config = dict(
    n_layer=15,
    d_model=224,
    qk_norm=True,
    parallel_block=False,
    init='trunc',
    lr=0.00598,
    lr_mult_qkv=0.5,
    beta1=0.95,
    lr_head=0.0081,
    schedule='wsd',
    decay_fraction=0.672,
    decay_shape='pow',
    doc_mask=True,
)
Each number is 50 + 15 x the weight over its row's rms, rounded and kept within 0 to 99. Layers, rows and columns count from 0. The size before them is the row's rms in percent of the matrix's.

# layer 2 attention key, 128x224, rms 0.049, rows 60-63, columns 112-223
119:43 51 49 34 15 60 36 54 38 46 48 60 20 34 41 40 33 46 40 41 50 69 15 42 50 65 49 26 66 15 37 40 62 66 65 45 36 51 39 24 43 42 70 57 62 38 37 44 57 40 60 67 45 46 78 63 49 64 47 53 46 55 57 57 55 54 42 47 25 53 61 25 50 32 55 49 75 42 59 71 47 39 50 31 28 54 65 46 77 54 38 42 26 57 40 78 81 38 48 30 73 61 71 68 40 50 59 54 84 48 33 66
115:44 54 61 61 41 13 42 68 70 62 60 25 46 52 61 28 67 64 44 30 47 52 37 53 49 56 44 25 73 43 61 62 43 54 44 52 58 43 67 28 47 59 35 62 59 12 66 37 40 51 74 49 67 32 71 75 46 67 25 49 37 41 67 50 45 52 56 35 67 53 56 43 40 31 54 55 61 43 66 59 68 22 61 61 62 51 60 42 67 77 76 46 42 52 19 41 76 27 29 47 73 66 51 59 32 35 78 63 49 36 81 54
106:58 57 68 60 37 45 35 41 45 43 67 49 59 74 25 56 41 39 52 28 28 13 41 35 57 61 38 31 71 64 49 30 54 36 58 50 55 37 65 44 40 43 42 50 46 36 67 44 66 66 58 56 66 39 37 64 50 70 62 71 65 27 34 79 39 52 60 74 58 38 71 38 36 47 73 43 61 42 60 73 53 54 43 47 70 18 54 72 33 56 54 55 43 52 53 43 48 62 33 41 71 51 33 60 26 43 74 51 53 24 67 33
123:66 33 45 33 63 75 29 34 54 47 30 64 72 51 59 48 39 67 30 35 49 58 56 55 74 56 21 41 71 56 65 29 22 43 30 43 51 40 34 56 55 37 34 65 51 51 51 45 49 59 31 41 62 54 65 64 57 72 60 68 41 45 49 56 58 18 33 40 43 69 47 31 38 59 63 73 53 45 50 53 38 56 46 33 37 37 69 71 58 59 39 19 47 79 37 30 51 35 47 41 38 63 39 63 52 40 44 59 57 29 59 52
# layer 2 attention query, 256x224, rms 0.0516, rows 61-63,125-127, columns 112-223
103:64 62 40 48 54 22 55 60 37 45 42 42 48 32 39 42 70 50 32 55 55 50 51 49 61 56 62 38 46 84 65 53 51 70 54 57 46 57 66 51 81 41 50 37 82 55 79 69 49 70 43 73 52 26 36 47 17 13 33 48 39 62 41 68 42 58 32 62 47 32 63 44 75 39 35 70 91 46 52 52 62 48 35 46 37 40 50 48 41 33 51 76 42 68 59 62 55 57 81 67 44 60 55 72 61 31 52 79 44 52 55 64
104:74 68 42 51 53 49 54 62 60 71 60 47 31 30 60 92 44 53 44 61 55 90 62 48 29 65 23 50 66 51 56 44 49 65 47 54 63 78 54 51 41 44 76 29 50 37 34 80 46 41 78 44 34 76 43 70 48 53 31 41 58 65 43 40 45 71 44 53 50 54 45 64 84 21 57 64 59 25 43 54 51 38 48 59 60 50 52 68 54 65 39 64 44 44 61 42 66 27 61 69 62 67 48 69 30 63 38 26 48 57 45 51
089:27 41 68 57 53 49 62 45 83 56 35 55 55 50 55 71 63 68 65 58 61 80 43 53 63 28 59 49 70 50 53 70 32 35 32 41 38 29 35 75 41 43 56 55 39 60 39 53 43 49 65 50 41 67 61 20 58 30 68 59 73 60 34 62 57 40 34 35 66 25 71 41 38 15 38 49 49 62 54 38 41 63 44 64 33 68 56 08 16 62 63 55 23 58 72 74 66 75 45 54 59 42 31 65 36 44 27 51 35 48 48 23
113:66 60 12 46 27 57 65 40 72 40 53 41 63 49 38 46 77 22 56 51 43 54 70 64 55 28 38 35 70 40 58 61 48 59 37 30 33 36 53 46 50 19 35 57 37 44 38 37 62 50 74 40 73 41 14 62 48 75 57 34 46 70 43 65 25 32 46 54 83 49 49 54 57 30 61 15 60 60 82 56 62 59 59 60 51 61 58 42 30 33 41 48 58 59 37 69 56 67 42 33 59 27 40 52 57 54 42 59 37 79 46 58
103:36 57 60 41 46 30 54 44 67 56 69 64 63 25 54 56 49 26 36 49 37 86 35 61 43 29 77 60 50 87 52 46 87 71 47 25 56 61 56 70 58 32 51 29 39 60 78 40 51 57 48 50 75 59 25 50 31 54 33 47 51 40 39 47 70 47 60 29 77 54 34 51 49 44 46 60 52 47 29 11 39 67 51 65 34 25 46 37 87 63 53 71 62 30 64 38 57 30 61 48 58 38 37 43 45 54 51 48 54 43 30 39
114:54 60 61 71 22 40 54 56 40 47 54 62 55 51 42 26 43 62 74 48 65 59 56 71 30 50 44 61 58 33 79 56 34 33 55 13 46 75 49 34 37 70 81 54 42 51 49 68 56 39 38 28 42 68 21 39 61 55 53 60 60 57 38 23 57 47 78 44 53 37 52 59 31 35 57 48 38 52 55 34 80 47 39 39 68 42 40 32 52 65 27 58 39 22 47 74 45 59 56 62 47 24 43 67 42 44 14 59 43 94 71 50
# layer 2 attention value, 128x224, rms 0.0444, rows 0-17, columns 112-223
102:67 76 49 64 90 64 31 53 44 55 33 54 55 58 39 29 68 50 67 59 37 28 40 46 30 44 67 55 43 67 43 31 71 57 50 35 52 45 52 88 63 23 25 49 54 77 21 76 26 47 59 74 67 62 46 68 56 58 49 59 70 30 31 47 38 45 69 59 59 52 45 54 41 44 57 68 55 54 58 35 62 56 59 38 47 25 59 62 49 61 55 61 18 45 75 49 28 66 58 47 75 58 51 48 29 43 74 48 69 50 24 39
108:41 68 48 68 44 43 79 62 54 57 42 48 40 63 52 72 42 81 54 30 46 56 38 38 54 43 28 54 45 55 44 68 86 73 80 71 24 68 35 58 38 24 23 68 57 68 48 70 40 42 41 54 30 67 24 46 55 53 31 48 67 54 28 50 55 52 34 47 67 69 32 53 44 41 35 38 53 60 59 45 76 80 46 48 47 36 42 82 81 43 60 78 36 61 50 58 48 72 42 38 51 75 26 55 59 46 20 76 52 24 34 61
102:40 51 66 47 66 77 56 63 34 60 32 18 38 48 37 33 68 69 41 44 34 51 76 51 46 78 66 49 33 35 46 68 52 25 50 60 54 48 57 45 41 48 54 56 55 45 40 63 39 58 51 39 26 58 64 38 31 26 65 67 50 56 60 60 43 38 54 33 28 40 53 72 88 41 45 37 28 12 39 47 34 17 40 43 46 46 44 41 59 38 31 48 32 50 45 47 24 36 31 42 35 79 73 61 45 66 44 41 46 53 22 61
099:54 63 60 51 40 52 21 31 51 70 72 49 68 55 64 56 52 58 49 61 54 24 49 39 56 59 37 68 47 52 56 25 37 41 52 67 39 23 68 59 52 45 38 56 54 72 55 61 47 75 53 31 89 74 55 41 27 58 68 52 42 51 63 61 19 46 45 50 48 15 44 54 43 43 36 36 35 45 30 45 52 29 50 55 48 60 37 58 58 51 50 24 54 31 75 75 37 62 51 40 60 56 54 62 55 51 29 55 37 62 22 52
096:84 62 48 34 53 22 57 87 30 69 68 55 48 55 47 53 55 57 45 49 44 67 68 60 52 71 16 50 55 72 35 57 15 91 46 70 62 54 47 48 28 49 19 46 37 16 46 47 59 68 54 60 75 33 52 57 58 41 48 53 72 41 49 52 47 39 33 73 33 48 73 22 65 33 64 37 42 46 52 68 82 21 41 32 58 70 48 45 71 24 50 69 31 25 45 41 77 41 43 45 21 44 48 53 42 99 21 45 41 68 54 71
098:34 33 65 89 50 65 47 25 45 80 41 45 35 62 62 65 43 48 29 43 24 37 48 79 77 64 69 52 51 42 32 59 71 74 39 58 42 47 50 56 44 74 60 34 44 43 23 37 25 40 70 48 50 62 47 49 41 58 52 45 21 45 50 75 49 25 40 58 78 50 79 80 39 43 45 53 45 65 30 51 36 21 49 30 55 22 85 47 45 66 51 37 37 50 62 58 24 16 48 74 34 81 50 40 60 16 50 52 42 55 47 77
101:20 35 29 84 51 41 55 28 56 29 45 67 72 44 51 47 54 44 36 54 34 44 72 34 64 68 32 55 64 30 81 68 39 79 25 45 42 58 48 53 67 63 42 57 48 34 57 50 57 59 54 71 38 67 43 62 50 43 49 70 51 31 34 54 38 42 49 58 36 52 63 75 25 60 82 43 37 44 21 59 58 63 36 45 45 60 38 59 34 51 54 28 60 34 42 19 55 18 29 33 52 64 33 42 76 28 56 61 54 49 53 47
099:47 55 56 72 61 62 36 25 63 40 00 61 48 27 65 34 72 61 59 55 49 32 35 54 63 50 55 42 43 26 56 48 77 56 52 67 51 66 59 47 54 59 54 33 43 61 56 65 54 21 59 51 49 57 49 37 48 57 54 40 74 37 34 54 58 39 53 67 74 43 65 55 52 26 34 18 72 43 49 39 48 75 57 27 31 48 61 51 31 36 44 27 31 55 39 31 30 39 48 40 57 52 51 34 24 49 33 57 63 75 75 59
101:34 19 39 49 50 35 49 63 84 28 84 53 37 06 21 36 53 43 16 68 63 84 63 39 51 58 39 64 38 68 43 77 54 52 78 42 54 46 77 39 43 60 34 80 34 48 26 54 60 68 59 51 49 45 55 62 30 74 76 46 74 41 53 43 40 71 29 29 57 64 43 48 59 55 53 28 43 58 42 31 68 45 75 48 35 46 44 36 45 36 31 56 57 41 13 36 38 35 55 39 56 62 42 46 42 33 44 60 48 55 41 59
105:52 65 50 42 46 17 52 47 67 52 40 65 50 43 67 31 66 41 37 63 57 70 63 52 42 64 46 29 66 66 55 38 43 46 60 29 37 48 56 44 63 64 84 45 62 31 43 29 30 49 32 30 55 41 48 75 40 29 52 20 50 74 47 41 48 51 37 62 72 57 57 69 26 35 43 14 75 53 47 54 53 45 32 32 38 28 93 46 26 41 52 40 59 40 42 39 26 54 65 64 58 53 65 21 46 51 23 55 76 68 59 35
103:60 23 50 24 65 35 31 61 56 79 70 51 49 56 75 61 59 47 49 50 68 48 56 61 60 70 60 57 18 64 53 60 57 34 57 36 55 48 41 58 72 57 35 36 33 57 77 46 45 51 56 79 55 68 54 32 36 45 61 07 32 33 52 30 32 39 27 48 63 87 74 21 51 25 58 64 47 64 27 26 44 83 53 45 49 33 46 67 43 77 48 71 30 39 48 63 47 31 68 46 50 63 28 25 30 59 44 30 39 29 56 48
102:42 74 38 77 37 55 29 45 53 60 43 60 47 24 69 42 58 37 37 43 58 50 30 45 27 46 67 39 55 74 26 58 49 43 46 70 62 64 71 68 74 37 46 55 57 27 50 82 68 55 30 50 45 35 56 44 36 54 46 24 20 56 55 57 39 36 33 29 66 60 65 58 53 48 55 49 55 34 61 89 21 30 65 57 48 50 59 80 61 36 34 48 41 49 41 54 42 54 59 53 50 47 53 74 38 68 47 48 54 52 73 52
100:66 27 34 30 61 58 67 63 08 40 57 39 54 41 61 25 26 75 71 76 51 39 60 51 00 60 35 83 62 05 51 43 32 58 26 53 32 52 56 79 36 43 52 38 39 60 70 57 34 59 36 65 50 40 67 67 44 57 48 54 45 61 41 46 27 50 35 25 61 59 32 69 27 38 52 63 54 52 24 53 48 41 54 26 33 48 36 42 49 58 54 55 64 55 49 36 45 41 39 46 44 43 46 61 71 38 45 75 55 60 40 55
102:29 59 40 30 29 53 70 90 36 51 46 46 23 24 67 82 48 83 62 37 32 65 28 45 37 27 50 40 70 50 76 44 56 53 55 75 40 57 28 33 39 43 26 30 70 54 69 47 61 32 56 38 50 70 24 49 67 34 59 80 48 45 22 27 38 69 51 45 37 53 42 80 47 62 32 57 48 65 72 39 51 41 34 40 33 53 55 51 37 25 67 53 57 47 39 13 45 44 41 44 44 53 64 56 38 54 64 36 47 56 64 44
103:51 34 34 56 43 31 69 50 61 54 91 44 65 50 60 47 27 33 68 87 56 45 48 55 64 33 61 66 55 36 51 61 28 57 66 59 34 19 23 68 56 42 40 80 44 55 30 47 41 75 34 46 64 50 42 17 00 26 48 65 30 48 30 59 38 50 50 57 17 46 59 57 62 54 46 55 59 29 40 33 75 66 46 44 53 66 33 62 44 49 54 56 47 51 49 48 63 79 45 30 33 62 65 40 42 42 55 44 48 55 45 59
091:47 51 28 32 33 64 99 73 50 57 26 33 62 40 58 41 56 58 48 46 64 56 20 49 47 39 44 44 33 43 34 49 32 48 45 33 52 55 62 56 48 33 47 44 36 67 29 35 46 70 47 58 58 52 63 48 61 63 51 58 46 21 31 37 37 51 53 31 57 29 43 29 11 59 69 71 54 39 53 41 70 21 42 39 36 60 69 55 50 32 49 57 52 49 51 56 43 36 33 45 45 62 20 43 39 55 41 42 60 51 99 69
111:43 69 77 52 52 47 37 42 66 38 54 51 83 46 56 64 35 53 51 38 43 44 37 15 61 46 52 43 46 50 47 49 47 64 40 49 75 56 47 44 61 52 38 46 61 71 80 67 57 51 40 72 62 73 15 40 41 58 48 17 22 23 68 85 44 44 48 60 58 50 35 45 65 46 70 28 57 48 48 41 56 34 57 39 70 58 35 55 30 74 66 61 61 68 40 42 38 56 68 26 71 52 26 37 54 38 50 72 34 45 59 48
099:37 51 46 56 11 69 64 57 38 52 37 50 46 35 52 52 39 78 48 69 68 55 43 73 55 58 74 32 52 82 51 46 64 49 73 48 67 46 43 51 63 49 58 54 42 28 51 53 28 26 80 43 64 39 83 49 52 30 62 63 45 61 45 37 58 28 70 24 53 38 53 65 71 25 34 51 63 63 55 48 61 46 30 40 54 42 21 54 48 45 42 47 64 52 45 54 42 66 58 09 66 39 88 75 38 41 54 58 32 52 51 45
# layer 2 attention output (transposed), 256x224, rms 0.0877, rows 0-17,64-80, columns 112-223
101:11 36 59 25 42 37 46 35 42 50 67 66 60 37 44 59 44 52 81 53 64 66 29 61 33 33 24 67 40 48 51 70 59 31 61 30 69 25 58 63 34 41 94 47 69 37 52 40 49 25 54 47 30 45 30 63 47 75 39 38 50 72 27 50 25 66 58 71 48 39 72 56 33 26 80 68 66 69 23 45 65 49 21 52 36 62 37 56 30 45 32 79 52 32 65 35 70 49 72 62 33 58 60 32 70 22 60 53 42 19 24 39
107:39 49 72 50 42 33 52 36 61 47 58 68 54 57 63 43 57 45 58 58 51 39 55 51 37 47 77 46 51 62 60 51 37 61 34 62 41 54 68 46 77 92 66 33 35 39 56 31 41 13 44 44 54 57 71 51 86 18 71 64 71 33 31 62 36 36 49 52 54 16 74 39 67 29 30 63 48 91 21 64 56 61 42 51 29 57 52 58 45 26 46 63 49 34 59 52 45 63 73 38 28 81 51 55 52 39 59 30 34 39 47 47
093:51 48 43 36 31 48 61 58 55 78 46 50 49 48 70 35 43 23 70 38 63 60 58 47 54 28 68 33 89 37 47 60 65 41 48 25 21 40 51 58 68 66 65 42 79 51 56 39 49 50 53 34 57 53 29 73 54 40 71 33 68 41 59 44 33 64 44 59 64 70 56 60 59 25 43 77 40 68 44 59 60 64 42 75 26 57 55 44 45 81 50 19 61 43 80 50 48 52 60 57 35 42 50 79 64 41 82 32 45 39 71 33
096:64 31 40 52 57 74 61 67 52 43 40 37 52 57 35 34 33 75 63 36 40 48 52 50 72 48 30 48 32 55 21 71 88 44 50 36 78 69 62 24 65 27 52 25 48 31 52 35 43 45 65 35 32 29 65 42 64 74 49 48 79 49 46 37 44 78 54 40 81 62 44 50 29 44 59 32 36 35 60 28 34 61 65 48 40 24 43 64 55 59 35 30 74 37 44 49 43 30 51 66 50 26 15 38 52 53 53 27 48 55 57 63
094:54 72 47 53 39 69 51 48 62 63 68 55 65 42 48 31 55 60 64 62 54 78 23 55 48 30 97 42 33 30 46 44 56 50 23 59 64 58 51 50 42 67 37 43 52 45 31 69 33 53 69 35 47 54 82 57 48 64 67 61 26 74 30 33 58 39 58 35 62 14 60 66 82 73 42 27 79 51 53 28 48 51 75 31 65 37 38 45 36 50 86 33 34 67 68 66 25 41 64 44 50 43 60 39 57 35 81 69 44 49 52 58
101:56 47 47 30 58 46 53 44 29 88 47 39 50 71 50 63 74 60 49 65 37 65 57 64 25 64 50 12 62 53 27 34 49 43 63 71 48 65 43 38 33 40 35 67 29 61 73 16 69 63 61 51 50 46 39 21 66 56 59 53 59 53 48 42 57 49 58 67 36 39 41 47 58 64 54 47 17 25 51 57 57 66 48 37 70 50 61 64 99 46 58 54 49 51 26 45 55 53 68 34 46 34 69 39 76 91 77 16 33 49 61 21
100:64 36 69 39 31 79 39 68 69 80 46 39 66 67 37 68 47 47 58 39 48 29 52 44 68 22 55 30 29 49 41 60 43 44 74 63 56 44 46 75 60 62 80 79 59 47 50 25 56 33 54 37 63 44 35 48 54 55 61 83 41 46 56 75 39 54 51 10 55 58 76 69 83 65 33 38 32 62 89 54 56 62 66 56 37 81 53 36 70 83 44 45 37 48 37 53 43 67 66 51 31 61 50 44 45 64 53 20 41 51 39 38
089:27 59 64 19 32 65 24 33 52 67 72 27 62 93 37 73 70 59 58 30 64 42 57 53 33 34 62 46 47 44 32 74 42 46 72 51 45 64 32 54 69 52 71 41 40 55 23 59 44 36 39 36 32 29 66 44 59 41 71 51 49 61 49 61 62 75 49 36 49 66 57 63 46 35 65 73 42 75 72 37 64 78 31 48 63 37 55 62 45 61 29 43 40 39 74 44 46 36 54 35 52 25 53 43 50 54 44 59 60 37 17 44
099:63 68 42 55 29 51 61 49 11 79 40 78 35 80 43 46 55 42 46 84 67 52 42 48 65 58 38 58 58 62 46 53 49 53 41 42 64 69 37 47 63 52 63 46 45 52 54 46 43 49 51 36 66 49 44 64 29 76 53 57 56 36 80 37 36 37 68 36 53 28 60 43 62 38 53 47 62 16 30 63 47 57 44 59 44 65 52 66 46 78 45 77 46 62 80 41 52 74 75 39 42 43 28 42 52 45 43 31 52 48 49 42
103:15 59 47 49 48 59 36 48 30 62 38 54 45 44 73 64 67 39 51 46 57 38 53 47 33 60 32 39 61 47 55 37 29 26 55 61 36 43 48 45 50 53 50 75 60 74 41 51 49 64 46 47 73 35 47 54 35 88 54 38 41 58 55 48 65 53 37 35 50 64 45 57 39 63 90 36 65 73 53 61 47 51 46 54 34 47 77 41 70 85 35 67 63 54 66 05 47 43 61 22 80 70 44 43 54 39 67 44 61 40 29 55
098:72 72 39 45 52 49 55 60 56 32 26 44 59 27 59 58 47 61 46 52 55 71 23 61 51 60 49 75 57 55 57 50 57 33 36 59 73 55 63 70 59 68 36 35 60 46 19 61 83 49 56 29 60 49 18 46 19 57 35 45 40 39 22 15 78 44 74 48 43 51 52 38 58 60 54 55 42 52 90 55 53 42 23 49 45 60 45 41 30 34 80 48 40 55 52 40 79 36 58 32 33 43 49 39 31 46 60 28 53 36 40 58
104:47 40 59 34 64 54 67 83 48 65 35 57 26 46 50 76 46 30 47 54 71 82 61 38 70 77 43 47 61 35 32 16 53 69 50 65 37 64 16 54 18 68 29 56 34 79 59 40 52 40 51 27 47 56 50 35 75 29 65 51 64 49 31 46 52 74 37 50 33 37 48 40 41 54 48 82 53 47 25 42 54 75 50 63 65 53 41 61 70 52 50 51 68 47 49 60 18 48 67 56 57 42 31 44 59 30 60 72 64 47 74 60
099:63 62 32 44 64 52 53 46 58 77 70 56 98 39 46 52 60 25 53 37 17 32 37 50 56 60 62 52 31 69 63 37 62 53 54 62 38 76 75 65 74 27 34 65 41 48 58 53 71 36 39 62 59 44 52 47 26 41 45 36 42 29 50 58 67 57 50 32 73 53 73 59 43 51 48 56 60 46 62 52 58 61 60 85 74 48 76 44 68 70 47 45 58 62 61 35 56 58 83 58 50 41 49 44 41 46 62 68 36 41 57 45
106:30 53 66 45 47 60 40 57 61 50 72 48 35 61 41 63 40 36 34 45 72 18 51 36 41 60 65 63 38 38 55 55 65 51 38 61 60 31 59 69 66 63 52 55 35 43 33 47 49 39 44 31 47 85 53 32 49 78 17 65 88 55 45 58 46 54 41 43 36 59 46 41 48 21 33 55 59 79 49 45 39 54 44 49 57 62 46 40 44 47 33 43 18 38 73 84 31 52 30 40 58 62 61 52 46 44 43 65 86 50 47 28
091:53 54 66 50 49 41 68 66 52 48 15 56 65 45 50 47 72 51 62 34 63 76 24 41 40 37 52 59 37 47 47 58 81 38 66 51 50 58 41 25 49 38 74 40 48 31 33 42 64 35 69 62 43 11 51 79 68 17 38 31 50 38 40 58 92 33 33 60 75 60 69 50 63 22 69 41 79 31 27 62 46 17 59 31 84 55 31 71 54 53 63 34 12 46 56 62 38 55 51 43 66 43 36 83 61 68 42 46 47 56 59 60
096:48 33 41 57 53 51 32 46 61 54 58 51 67 75 46 42 22 33 51 47 57 18 46 43 54 37 28 42 59 03 53 55 55 44 63 49 35 41 25 48 61 45 47 72 51 44 42 84 43 44 47 74 73 74 63 41 73 71 47 39 50 47 49 23 52 39 64 57 44 45 57 52 61 32 44 57 60 51 34 55 65 61 58 55 54 38 32 46 48 40 29 44 57 62 41 32 47 68 77 63 74 33 84 46 48 40 42 45 59 65 41 42
098:30 37 46 51 41 52 67 62 56 51 71 43 58 67 58 23 63 53 65 42 56 42 78 44 32 38 48 77 41 66 32 58 57 67 44 43 61 44 71 47 41 65 80 73 24 36 51 47 40 72 39 57 59 41 78 55 65 49 74 46 46 74 37 30 63 33 41 43 57 71 46 20 66 47 43 80 47 57 61 37 44 53 68 36 22 58 61 59 58 32 35 22 52 58 35 26 48 41 39 72 33 62 76 40 45 41 71 84 78 44 42 49
098:58 32 29 55 61 54 49 63 76 73 34 62 42 55 55 51 55 28 71 33 69 59 42 50 62 29 53 44 76 20 36 79 43 57 35 56 59 63 44 29 45 48 53 42 48 52 56 50 80 77 29 54 42 49 66 49 58 57 56 41 32 72 56 61 60 50 56 69 63 54 41 55 33 35 26 86 46 45 32 29 37 61 43 50 44 47 65 46 30 75 45 71 35 46 52 46 52 44 52 34 58 69 13 14 51 68 31 68 67 59 42 46
097:82 61 58 51 42 62 81 57 64 54 41 41 40 34 57 51 66 37 44 61 48 40 81 35 36 43 43 45 47 61 70 59 33 66 47 74 60 80 54 39 57 40 52 56 44 27 43 49 48 48 30 28 84 57 88 39 36 53 47 56 35 72 47 62 53 32 60 32 29 36 49 44 71 83 36 49 25 37 37 45 34 28 94 51 54 68 29 38 61 75 81 63 69 53 21 55 46 45 64 71 71 64 40 82 54 79 55 42 79 63 80 65
094:65 58 39 31 25 60 51 71 56 39 50 53 23 84 47 53 50 54 47 43 67 65 60 88 55 36 40 41 59 27 38 36 45 71 68 23 61 42 81 53 36 63 51 78 63 47 36 60 49 61 63 32 63 52 68 56 46 64 64 84 60 61 61 38 64 52 31 42 51 52 47 57 37 37 32 54 46 48 66 35 51 70 65 38 73 48 36 48 56 80 58 46 54 50 49 48 57 40 42 47 65 45 51 49 75 59 49 55 76 64 56 74
101:40 43 41 39 54 47 49 50 66 08 72 67 15 48 38 45 32 63 59 58 47 57 18 56 54 74 49 77 41 89 75 62 49 39 59 51 43 45 26 20 33 50 65 37 52 41 90 58 47 58 55 36 50 36 60 62 58 54 47 72 43 33 49 43 68 44 56 55 42 17 56 46 51 48 46 35 43 54 55 49 48 24 54 46 90 29 50 48 24 53 41 64 46 56 50 60 53 47 31 50 73 61 45 39 67 79 50 49 71 60 38 66
093:24 74 57 48 42 39 44 61 53 43 37 70 56 41 59 67 72 42 64 66 27 49 36 79 47 35 41 49 55 45 35 53 40 64 73 32 30 26 50 79 50 50 54 49 69 45 62 55 51 50 36 62 51 44 44 37 59 33 55 36 14 60 44 53 39 63 43 73 57 57 49 57 70 34 61 46 41 52 54 64 44 20 63 45 80 68 54 44 59 55 37 71 48 62 43 50 55 53 59 53 60 75 27 47 60 44 50 50 69 28 60 37
094:39 34 41 25 29 25 39 72 69 61 25 64 35 39 46 45 31 42 70 40 53 26 49 59 24 63 30 39 42 49 60 59 63 48 69 29 58 59 49 46 58 49 54 59 49 38 61 48 39 41 38 67 46 45 43 53 38 36 25 52 94 46 34 73 20 50 41 41 32 57 47 63 46 16 54 80 47 68 73 52 64 58 30 58 27 58 53 56 52 87 38 57 67 57 43 59 59 49 69 41 44 42 45 71 54 70 56 31 51 58 65 38
095:63 56 55 68 33 31 42 66 80 13 55 55 49 51 36 44 42 44 54 48 39 40 58 46 69 44 42 82 43 73 68 53 60 83 55 40 49 28 67 65 56 58 85 44 56 48 57 70 47 62 36 30 57 73 44 60 29 60 44 31 76 68 58 34 57 56 24 52 39 63 67 35 41 57 61 64 84 45 31 27 52 57 63 66 24 58 33 52 19 67 37 45 71 69 68 43 44 67 53 42 79 56 39 58 42 40 42 88 59 51 50 49
098:36 76 37 50 44 42 42 48 27 52 50 40 41 39 54 51 49 22 60 67 20 46 48 43 50 57 48 36 52 80 56 42 45 38 57 45 48 58 84 31 54 46 31 28 45 28 22 67 52 51 30 78 54 43 70 37 69 47 15 59 56 44 53 10 45 47 64 24 77 79 12 53 48 47 64 60 74 52 21 56 58 42 62 51 54 59 64 45 43 23 53 62 57 24 24 31 56 41 35 23 70 24 69 57 52 50 47 60 21 43 59 54
099:58 46 45 62 54 69 70 65 66 40 46 51 41 34 51 23 37 44 32 38 31 47 33 68 40 31 27 53 51 61 48 47 63 45 55 56 57 44 52 68 40 56 42 83 68 39 62 35 51 59 64 64 81 72 38 47 57 70 24 38 50 52 67 47 50 41 34 39 25 36 74 52 63 45 38 50 10 16 71 47 57 42 79 35 14 53 45 31 37 44 70 41 40 47 61 64 40 53 42 43 32 71 48 57 44 56 43 69 43 48 43 50
097:71 22 66 38 58 30 55 37 45 45 48 27 52 27 51 42 49 50 49 13 29 67 48 25 51 55 73 55 46 35 73 49 67 36 44 59 36 34 42 47 57 70 36 68 41 50 49 53 69 60 62 63 42 42 90 26 51 30 48 49 42 42 34 44 31 51 31 76 50 48 38 55 37 38 18 43 37 62 90 64 60 53 60 56 45 41 45 41 26 59 67 61 45 49 41 51 73 28 40 51 59 56 76 27 38 74 66 40 34 34 62 68
094:60 55 64 49 87 57 68 53 70 31 59 45 34 71 59 29 35 53 68 38 42 77 42 51 53 53 87 34 26 51 59 53 71 79 19 43 52 75 61 49 50 61 37 28 49 52 47 57 34 45 60 45 62 60 47 62 55 13 70 86 54 56 48 43 33 40 51 59 60 70 64 55 51 37 28 70 37 38 44 36 27 50 35 49 57 68 47 58 53 42 49 38 33 53 21 54 65 46 63 63 25 54 48 51 42 57 15 83 35 41 70 44
101:39 42 35 53 39 48 54 31 59 68 36 54 56 62 23 67 59 36 47 78 35 71 58 81 43 54 55 29 23 54 61 44 51 58 53 56 46 51 32 44 37 32 49 68 66 88 60 40 39 30 41 84 45 51 53 71 40 61 82 46 44 80 45 79 20 41 58 43 40 61 56 57 40 62 71 45 61 34 26 56 28 49 51 62 42 53 72 50 39 59 38 61 54 65 52 54 25 58 56 41 31 36 66 49 61 63 39 56 48 50 39 67
094:42 53 43 56 51 43 74 13 55 42 73 41 51 48 58 58 46 55 36 37 48 44 41 55 27 47 43 48 29 51 60 43 52 70 48 47 64 47 60 51 63 47 65 38 66 48 49 60 52 54 34 68 71 35 64 74 35 75 50 46 32 27 33 64 78 33 55 61 58 63 46 31 69 53 77 42 47 39 32 34 47 44 54 22 57 51 69 63 37 41 44 45 28 45 34 38 53 55 46 53 46 73 70 74 53 71 65 34 49 71 46 48
094:54 47 58 53 39 65 59 67 31 65 49 34 51 40 34 29 67 77 37 45 69 36 46 44 58 31 48 49 65 56 71 53 04 36 36 51 69 49 37 33 37 54 30 36 33 52 65 61 60 50 60 57 50 56 83 38 66 40 33 61 34 40 55 47 41 45 66 44 67 41 32 63 47 41 70 59 57 38 43 47 31 56 30 19 43 39 63 74 70 25 34 41 49 58 24 39 43 41 40 56 24 66 25 64 49 46 42 31 56 44 57 34
092:72 36 35 71 65 37 30 60 45 50 29 45 72 30 40 27 36 56 59 51 65 67 66 59 61 56 49 52 38 30 55 47 28 74 38 34 60 42 53 30 33 47 39 51 49 33 32 30 50 69 50 47 48 23 63 27 79 47 62 42 48 45 55 60 40 30 57 54 83 41 12 40 22 71 67 47 33 47 49 73 76 49 43 60 38 49 73 47 46 78 37 62 68 73 36 76 51 46 74 48 26 49 20 67 41 51 63 65 44 35 57 57
102:71 44 33 44 50 41 42 61 44 28 70 61 40 38 63 52 35 59 42 63 53 51 67 48 38 62 33 56 35 86 63 48 17 56 46 77 44 57 66 47 60 86 60 61 43 56 50 35 33 53 49 78 93 65 40 35 30 64 71 44 41 66 05 61 36 42 65 62 49 44 20 41 64 66 45 53 57 48 51 16 70 68 44 61 63 57 64 51 61 43 65 64 56 28 39 67 67 50 46 57 53 32 45 32 44 47 57 50 54 61 70 58
089:51 40 60 61 41 48 58 74 51 44 61 48 49 46 67 27 67 68 51 46 45 36 54 45 47 56 49 43 52 69 47 59 34 50 53 51 85 47 50 33 25 58 74 34 55 69 19 67 55 58 30 37 03 26 54 47 30 35 57 51 57 48 57 60 31 43 60 41 51 44 62 64 04 55 47 45 55 68 62 45 59 71 35 51 49 43 75 72 48 61 51 60 63 32 51 77 46 46 48 67 45 54 41 49 42 34 56 42 34 55 67 32
102:61 58 52 46 62 72 32 54 41 18 51 53 26 53 57 76 43 45 41 67 47 29 71 86 61 82 57 28 70 25 64 56 46 29 56 80 25 54 44 59 82 50 65 34 59 66 65 40 46 38 71 36 64 50 39 37 41 44 33 58 51 54 80 61 60 62 55 48 55 06 40 78 36 57 36 16 67 54 57 59 59 69 50 52 54 56 60 84 60 67 33 64 56 54 66 66 42 35 56 36 61 46 33 65 48 71 34 17 73 45 72 53